Weights of a small transformer language model.
Architecture: LayerNorm before each block, rotary positions, biases, untied embeddings, attention and MLP in parallel.
Training: 112M tokens, 6855 steps.
Each number is 500 + 50 x the weight over its row's rms, rounded and kept within 0 to 999. Layers, rows and columns count from 0. Numbers have three digits each. The size before them is the row's rms in percent of the matrix's.

# layer 5 MLP down, 64x256, rms 0.0991, rows 43-63, columns 192-255
099:438459526528548499533538585563531561509475460555472451434502502459548492539473514505470555417458476580423547447549601567472608514424504518547548414592463480512480625506516560497514399460533429
097:456503515502504565548438531503521593530538480496474512435502515561536419526484511471481447516462489527484472487494502446444572473530446440409422599575519526500447499455481525519477466578497443
108:470480448445551466428463501522466587399516522430546547507511500511551514500420491545533461487506461522540503527532491497543558492452394511533598587442460423399512452530418488385559593465471456
099:538481442572504453480490435525541462481461467441484527459479443496438458454516431433449448428492511526351458497497430591539426563353419470648532456406493437461398591452480521479477440537529513
091:548434592466508477531507478507467444466555541454518485553499486409516491552554528473520562442513534482508585580505540415497456535418506547562436567454575508485499469459608449483575485573472501
098:464564464555528515499533489434581510504510487498527527504497508503595534458449561597540539578482490564536541499511537437509452571511561490380486534499525509499463515543626465479533480516543493
100:563365484541383509460513468513514490467486478523442479414559583520555518491408498512508595476443459495524472509435471498505510515499556479518506550411504528428559546481507517500480506465381541
096:524446440435491403504503528578535520572440456533547426447449453550529552523542414563530420538544442471482450517535493527409435543473519447525366522518445473504515456487543573521517484524479426
107:485481571496515599434565486521538549396501540550480488430517475576484502503441486450544500519560504449623530478530473579596434470498452470548481467440489496501484475466574552514444424489558489
102:548564495515499587572441461421551511576532470461537491457448573499409543516542478513499504516438565587546550403532470539508502421541462503527455436466520509528502486430461518434528435487542599
109:474527411515548547540498540482527552455543486551538382520466448477490466420499537514428493550412463542490520408461560546531522495504506576454481530483399441578389518542485450602497551514496479
099:499531439453658533406507455481404580606457507468519496465459593529459481520521487430458526549487532404598497506547479502455549449501515494501543540569470449498532472572533441570473464447511483
101:573481490506463486537467490493508391494544463500534631534431469505553523553560497636547485559550586518444553452435507452527545552532478500511488521500476586515498460626480413530427492546557492
101:476550538452510452501497568504415374559454521499553505594449530420478511458471509496572487471576443512514511528541486461499428555489520504453480415499498580550486491466536517406389487538518473
097:581509503475507525574507485389496396463513536486549511536467493495471508530548427419526514465422411510492400502431485464520531509522478481470477370469475554452532418459539505490450568534475485
104:533448470478550518472462474533493439443563486386510393471449471481471537582511469469536458582553491503521525413521521472508505519577414485536450518563552492494442504526484470416548503404486442
092:458494551505518495509500508509489437545439629427465491602553526378519523477510452528439519493472556512510526516490550469509652524545473464520411532529483475515491451523453390512599593418484450
108:449526514533646412519562512558504456498587513520553505492552468406556478570536545432432454425518492508463465525465436489558569640469560545488478476538568519489529421518545496624514502436524492
115:618498485547537485524546527410516607546457498475487462541459534425426494497532522515421501597480537446471451501455529519555461481477470391543558466529463516611553466425498459546490510457516511
100:421502482466559548562545427467445547546531447435502504491476490628462562491448492471481470507460519499580516446544505573414406437569443461465549540527513456511509577455457526498575583476492559
097:516515378467483569499570497491549534499441581573454469453600533405502435512554500487492502479486472477488561527575455515578533408402520495491429416512536534514543470403429513482463454495469439